{"num_hidden_layers": 12, "hidden_size": 96, "num_attention_heads": 3, "num_key_value_heads": 1, "head_dim": 32, "intermediate_size": 256, "vocab_size": 8192, "hidden_act": "swiglu", "norm": "rmsnorm", "norm_place": "pre", "norm_eps": 1e-06, "positions": "rope", "rope_theta": 10000.0, "rope_fraction": 0.25, "qk_norm": false, "attn_scale": 0.177, "bias": "qkv", "tie_word_embeddings": true, "parallel_block": false, "init": "normal", "init_std_qkv": 0.0634, "init_std_o": 0.0, "init_std_up": 0.0634, "init_std_down": 0.0, "init_mimetic": 0.5, "optimizer": "adamw", "learning_rate": 0.00318, "lr_mult_o": 1.13, "beta1": 0.95, "beta2": 0.99, "lr_head": 0.0049, "max_grad_norm": 2.0, "warmup_steps": 576, "schedule": "wsd", "decay_fraction": 0.72, "decay_shape": "linear", "final_lr_fraction": 0.0, "batch_tokens": [8192, 16384, 24576], "max_seq_len": 384, "doc_mask": true, "train_tokens": 112900000, "max_steps": 7057, "dataset": "wikipedia_en"}
Each number is 500 + 50 x the weight over its row's rms, rounded and kept within 0 to 999. Layers, rows and columns count from 0. Numbers have three digits each. The size before them is the row's rms in percent of the matrix's.

# layer 5 attention value, 32x96, rms 0.179, rows 17-31, columns 48-95
125:529522566386459537491453511380425462510517411430545508432458530550519509597555450512449440465483468520495557537469543440511529516518522478481518
103:443535468466499516680509516482540536512521442522448503574484434479516429429510545548445496465535458390439529579541504504498430507526580471583511
100:475563521525513347550536549487469594465542421502528526602424519442497475539495457504526469496497468468554528466444480476497493504440389495510490
082:523467538477441482527532538536540575493434530489475450517517537470547412563476533536400516552466482501544455521507485531427449424513493517393488
099:523470529405421495582515569471560611502484500485494509517434550437498562461512450500417411489458473470419558498452537452555550665489565459516524
076:495595542518519498548403492497472477506540368514543601458421435482448544507439427596595484495555540511643465557494472497561503532464485495510499
102:497505531471443511653520433537616539489486473484498487547524470395499468464504612555506540442533534412449443484510471497424450488520563492491414
110:508479482522503460488549524543629480495455478496520499540565535470524579454422609429508488518358498526505503377511436519448523513447470480488464
100:549408463517485612532448512583533547401480557523507467477445509496458464491405461562401492600410534455482492467469572515496483544468517476501574
097:551508555544580563539445524499460467487485447491436482512500537435495556497553505483594553386543538416407579437468427467577525479464548528591455
098:482441539612568462453365450460515473451441509606465500470511520488483564410480455505538503476444551529487434457524477524467466492471596537513497
093:569509475460545536567607595489530492562580524471579510637518466468505543463457510444538600481437481530506391479496463463566520432464480527587441
108:494528600508510468426398579409535525556438451431474528513571521453527577570587458538440511499581528572579529501490450534502497520492515522465560
113:443572610507348485553383508453477427464460500465469513444514521586511403509528484560487514499477521513576474468522522513482467551504539462443579
099:516470500482453566462498437483386369500475541516519485456546391548505536601525435468487511488498413506486417612539510534431481439498531476386512
# layer 5 attention output (transposed), 96x96, rms 0.196, rows 17-31,49-63,81-95, columns 48-95
095:516539538547522427549523497559434558542503467578591517484402518565512473587558412530526598588517341576525438478517511411528571608441527485570569
087:409574521546592503470588507500431518613495527438487550452539502527539574468546550402475516461406488503497493536522566485454450492485404550487475
090:499532489491488493545418459418519457512443544454500472556465477409511478497507451488534496500588590539585510563565548500489505565386547433493548
083:471560563535576567503506466556491493477520567487557510522491476536494474524509483515486441380525549490572617461486513458509407511582521482537570
102:504462507548569507569558501502432622525484443429588532521426524536555503535529474521494558505525412429566539514567522502559482530456626488492494
082:493457448402475443495472565426527520520447471493428446473535499474394534470529474481552540580449504524456424490494518539499586488305410467473490
074:480542543449670534457566472532559463563417523489544522447555530492552612450489486424525429456365533479502583450527568521452466499505429485518522
078:486525524489460594540482542434576525483418502517439459505579531473429517497501569484556484487504536456416536464484427461581498506469604446483457
089:419476584498453467545443538529497515462539566519540473498555465552499448465489543413440540416525543496454520520515528447518481529538502527470463
093:505532523513421546502474446457568492536477510476475517447491544484515541554425514527538523614488451515344446485542449534453525451508501492552554
095:457485542457469460411440485475530510433521554547480559486572503517486503458436547399471526494476526467367484564462539527504467464587436534508518
082:502471480525535414576603563498524476530430382510563438525559577466488497411487456460525469483489482505563546372599572525416460483405632504456479
076:476555432514458637505554568478430496499439444471487419540442533554501547510498455628570473565459493500408504432427482508455522472489513416507523
097:467541535476486500463461571512424481522564538476547483523506458548545527515595470420460562521366507486486508485453585424403513536547353505574521
083:508486497483551428447532525523463428481537474559507552462506452552518508523519517458446526401487451557473504516482513468469511533556416510495440
093:451573536416412512465468482501444481427530479455327537379507521498558494408362494441470482426519499511496496523549489464444461457464470492509438
077:481589569524513457461531533379470549504563480578494508439510560542512477510456486500484338511528469539429557472447552490494466350449622545621465
091:497457441471478594570471495480537490428512542536436490572488514458550565534497535583496452541530539528472506620447528456443564603433467469466471
062:520557535537484559559504462455510525516474475455570499533500525535695496448455503529533482496533594448529525511513462526537371549578587510528528
103:423502510514475540466517441489470504350464484523452476634505508554497486431431443458447504478517467480543507546570503598388395542558538460515488
065:514445424422511492469533548453475515484464542561440454470557462486306511513539460488515541490455469486454503470519555541470625409336436458486485
092:570505542514541442442531516410470536453417502563535442460505532537531438488497414512534453487532497513531582510504535563516422471470573430601534
093:573398341435438528515461507565482489491463406535422491567529517575549557459549519500510525556425496382518434534470474559442531555470496438471539
084:418505451498532484457450493509465487617394513477569523556515480560499454513544446538486575440503473578569407544541481486516500567564438519428571
085:460535623506454488530541441588448501521544575518518494511421523462492466520497406416507476521533435530552501508582533449475386560452472488513470
082:487538491454584516592541450560403517589479392480523572502509482460469481490526520466508491383524432481581422511579547485458446586470480476439501
111:468473567567496481484557549433598504481587558491520480505484433472472490637439464567445548579491443480378525483411451449493558465482529571562488
087:456527570460434626637526446497486488433566441489489512555562493495620504402468534458539437442532563430500517518550555479426395533539519493434460
095:512576446451492499532467566485400452486436445519453500415551507550589487385488495448560453449439602456487528419591527521556507458551547468547516
078:546607520530528502490487636463537481589478458484457477438451494478566497527421607485531502432478554444453532450368457506585522488495522610520469
140:505454490478483462439549476495493496508486509485492509435502490528485564502606447563524498525487404593514437499458482513503602561434508459520494
138:435587459543516574546513468451419462566522487457486476447604451488689562521532555499478474427487538456518387478574543486367473521450477503439469
112:495472550450540467497508538561591576527447507486522455564458587462368477518518503469553505533570483640441626522427518448518496562470538466580524
102:467589549488563559566508465559481513569517530485581585487516523559554488520491501493463493422473559515484499444475568537494407544517550477581512
105:439362419480587463490599525552473506531512491489502421475489482468470487502619562551537479541503499516491483472432543478488568531408546528449488
083:516459453477514441486526518457529490501421464549419435476509503444335530503532473461524567551490464521450539514477454476514586471358499530492522
126:458592524553542592557434469426495459521501475422517504451573496448609499462492477502474489408492552477513383424582582510396422554444434570442504
138:487494535465463528511546563560551529496478592401619478601497570469433491493469587495508532546573593563503573449480519449476443514493506494476484
121:490502468441495507601548538489494499536479524556512476521533521426382480529477536456409511452549621472443629546464605439519494453569558512476461
115:514509489568401560470419510477553492467486491390415475477503470458540547483469454554485507524512436429510415488589430515474494547450430566522514
116:509579514513469533480412502483530522416505499495505551547469524477477466449350429489446451521517556446528479514509490532508407433520452560516523
097:501513519413478482495630593517562503450545428489469364551515526403488513449465511516524491593536452488488515399502488419445461587416557488504466
140:493540547542477513410511519591501501452498511545520531487469570573466478449517471533539466518492498541501513476464481573516451509416537484655477
132:426533466502493565479490502424494467516481567538506520457571515509506521568596447506500506485471549596485488504499586507469532565485481493504510
126:503519508498516476485498500372468446537480447547478585494456434570514533489479400459406549445444476511593374529437438564515593441464466425477517
# layer 5 MLP gate, 256x96, rms 0.194, rows 0-23, columns 48-95
094:413428485533522503554584492466516436485527520540522448535439490524581471517509449511461525493592521465461446565519517458464572575531605467518371
114:468514486492518581561455475561476599504586476493468543536516475598566569475498534530474412584545558462465570589500544470369442541533529510487532
093:513538383664520519520472524540523490515620453442493466490467526521554507533445467492412560496499494443503538511487425495535436549600491458534502
094:468472536554517507582580507530538480484477542544422422546541511442472516493500372422597516554450504490476618572499574533421527522489507508483436
096:540493515432494553523505535554541473482478450608497500498592488487523521526554548492452561453344574546471470487486547487509554478533489542549456
100:516433469494443583480505359485446427501484489522441487477452479458510503485476513425410467476468447504549492530460481465436534521581554482510463
103:526523531597515482418502487465449508484480566525532388512479461434540471417427504448466502423509472571430541518450429469509568516507524429462536
101:402536495560504485542410455482530481431499469452518548465540506564536502491501522397513424559494518526544438533441450527404448537519457418466392
107:553466583516497529497510464511512591472507541513488451492469503499626479465395510459402535524568481450521584499431462536429358460514554539450541
094:498561494447448550511506584523571511478532495510472499530523502469574477451448502454453542483496633575507460534534463520487422505474513513517449
089:516474481528438574610422467473506506433463549525453476399513502456551534466497580560511507549487525515478460493392519493471489582535465475555542
098:408431523471491537477510495439465447477592509486407515558449480532537469480500508400418508505436481560566487541463486414460497546554551521508538
098:537372506484537568528545500476504506501556488527475420465537504514494563504518445486510521513436434521488440483495515532493478542426516427493542
107:404528497553479435346521478518516463514495483575444510403554411401501530516407449499519580549456396518468505563389516579514532482573512466494440
102:475544500456606485556491493511495358370497491449416500532511489468526458506515549477405485480403464552552435556400536489473484478505483477482452
093:435460561506484477447595428530419511407447474541518457557544487517525405525417593431568485520448477504571526568421537417552505520634452452563484
090:441463480426456430470454451467532446540505562562464466401469559482485598440549440523485518511460538558459476526500440464536514503461407473507528
098:509429507522463461421489444494420561544513448591478490470464456507506541487458459550445613579491326531403540553548564519454554591522435454580553
104:440453544538510396455431457518432403466596565492491559525578498565515504507531556495482542499426542540403467498522542421459440494570594498599451
093:439521551580514464529477482494486462539573461407526500431687476567537591465464413421476449474467465450509475519460491511471423464471598570503503
100:445529546559546530513549527498466431466499618539524485546594592421510532487431542424488480432581534491522626498473464541453457492508593546453519
106:508504427451482541424575433567512454518522474535441482510474527428500386546488421467498545547509529484540511565413491507484503485521559467482432
109:463459541481568459572439460444487464494489527440523510496488478556606509509532482453465524507504474564501478444374491386458379607506511474477451
104:536414412529601595381443501475618514542530506509455562492564449499465498514560472521455431489555482615478502601558436525482543472430495470423577
# layer 5 MLP up, 256x96, rms 0.176, rows 0-23, columns 48-95
090:504463412476522495467458519481495472478519514562524494540506459478509462549519484452479515451636463524519483511484498416478520514546498502514407
097:527543605437478534634443496520574481587449489559588487502472417511436500544469591503516454432497558477516537591442572482478521526476394487579546
089:530533503593543447608573570535519505585522486522571534504446524574471496583496523458431546546463547480413457517475435552577526588488490461586483
098:518447517504576437369593458468504480520399495549484507578444547531528473521415548472590465518498487500535485606492494569529516511548447481472541
098:521479431463543534410523596412526444545469442519519474425495491491499514507481419482545553488416602502513536566542563527498522517526472541520521
098:521377593469579524484426420472502540393437576481501558590487551485549480447448475480556442457506519509463446512600483476426512540552505383545469
103:537505538459500468518534439454490570467500542456449594494520474502495561475495537456576456515550563502476536608416521462417549511444412418437465
099:474478512477556510495506512511506496482562538535610544528521490583494465511471459527562504588464522555502489507548475556445502491512455447516460
105:483514452523470605482499469564483512414526510519519551477492529473551516467565454391434548487523431499559645466477557478389445571513541552473549
093:513490428435527528464436536465495535519539410422497456500461356521521435517388522496531549557563529518476469571504469458599416431497518526455466
090:527578433585444580531429448512495503525549445481485494487456467490522529577387548504521530433529454548494513401574579461519527535526471509559597
099:454513504579486473499486445506500497493528510542539478465559532445503554613545497481474533570453568422536584426462501551528405566472480432477497
096:528549487509540543432507522528480469498391538409519467479432455549501494492502476454558489471457455547506537515486497510561624441526432489501523
118:660465537438547590537517546499541561443475526494577489558551561560497416443569517493473476412501527515609484480624535541490469491453450546552491
106:533584504485513523438515504466668530528424514481468467533449600567479548498436572438456549579505448501490526519457462550461538548488503557464410
118:507481533462570590537411509473517455520563451378614516511565402488520502510469401554544525472530523532511408504502396510483477499362536514496513
097:457422487525529488525519518522451517430529451500487485494446538539529472643571478433425604523455458399548466491476564479501543521522428535534557
102:583475419525431496494516525549484462412472498502499450462507494435508546583465459545473545431532466555514454431530492563626504471423469499470468
114:532488469502379494481473490549467473457512542636525488472512508480500390489486522468495528485533453482412473557532582526471460483569530437506387
089:515495504480470512521496462565454495495491453526509480571506521482517554532628549556467408489513515531587499428406450526495541428467486421451552
102:497417408376447510477525506591538490533499508569452470476440497506433433558502442454478554551461498496543607510497512505573557562467506453570485
099:469554512491516507490589479494515425551475595500489479526449514568523445515456480465532472573545436429530598558500509507528523407527601538536470
110:481528429489422545478506463517534585474512532493522577461465538584443507497463512495510481474544512484588552524569471505446508476461442649548513
112:515545505460465403560506506522441492487491524541492512502422610509492452550553465461487546512410453394514426399438633524508506541479439522625518
# layer 5 MLP down (transposed), 256x96, rms 0.171, rows 0-23, columns 48-95
090:597481485394424587500459458585543531529491488465544579511440553431470532486433476528536516477479483556534505469507458510547492479343506509525547
102:593501557468559575613447544465558497527593353535590525521446471497491537503520509502532551516504419429529515546506425485542472572428423534498496
099:570493476515582458586449518614552534505534440513515631529373536543574542498450509581508477526440507451507559493487463490548509503489432403567503
100:425481444502568478469605578431567511476471453479485423533558529444502438508480554513526585462448538495624509575465495530458450504495467572530450
098:445538451464525481502447581481540611524478537487482507489345469474594519487426435503461487506541514522598465514510491498536438468561504552458596
100:457451460383450495512518520570415512520471490429459507548434455531537518447464515454568523435476551501452473511586532485576469547491445556580509
107:504478511415584551530496493495438468509493539454476508486378487502552469426471490587492570483473531478406480494496397361453518448478429531451476
094:564549589540483413536581485511513526611485497502468499526487525594374529433443567500379504516537508510446502573513381532497558540388496461474494
102:538518436428541499545506476436561479427494591552427512480525546380440425462579478490487502403543468457530617506479515506514506543370511493506443
090:431489497504501464494471527550389488499473545552461481515620486544436476550497530526539430482593508531508474537473495493523532505319552474512439
091:507555449535508575490517563519513417573500602499396503497484408447455481466594472527489449585548387518490522550447528519512534443459491483524468
098:527563572464526486455537463440488438460549479527532457498600448465492538548504510464439539535534592506539554481434662491482406521486559510479454
096:446529555494471571482414431497438476422500497498500505385423450504576464462515488469511475512481610531514481550483541476588458473633506558570443
097:516492517572490469480540537501450459482439462508454469474478553508637547381529523476531551507553440542501577491492470577458425493620455589535535
107:419533466525483459559513428408555439461506627510500564502520468504572454591452483496519585538489431490459496448572586518491618493424532509519531
116:482524520553490490467533520502459569506467521478528535535522534558543476464489471448507567446404398495495527471467564449432515553709526443451505
099:503432546513437472519445506519455497537430477534471548586507550474580503457482513513500629572490539426469519479447459377565436505462520440483518
101:579482541493474426524500511520508406548473459556512509532459488556440533510543402504454464436508415567425512506466589487458391511552614396502435
110:560516519499495490494555538595501501540489448536486511473535591496483455477465535477496532552502552531472509508508519532526459467361473538423416
090:428575420471474583451515495470530441492500461469547497532531516519494456526411485490429452415457503505495493434415515538460515451492571548511443
104:482533425454483570539506509404557544519495612488539483513646465438481483533490548477613476473410471576517494538473540471520596455464407537545516
097:550560448473502487523499556525481538482496482475453510575565492559437475503487555560540470517412529430542388511569428503566542416495486465568468
106:544516431476547472509537440423516589440445463509541495589433498484619505471490526585470465538472524571463515493472467492515594486590506513472598
104:501514473633508571477492564395558520468504466453452430525555532491531514466522490523489488507559566601499599556607401523457500455570534458431595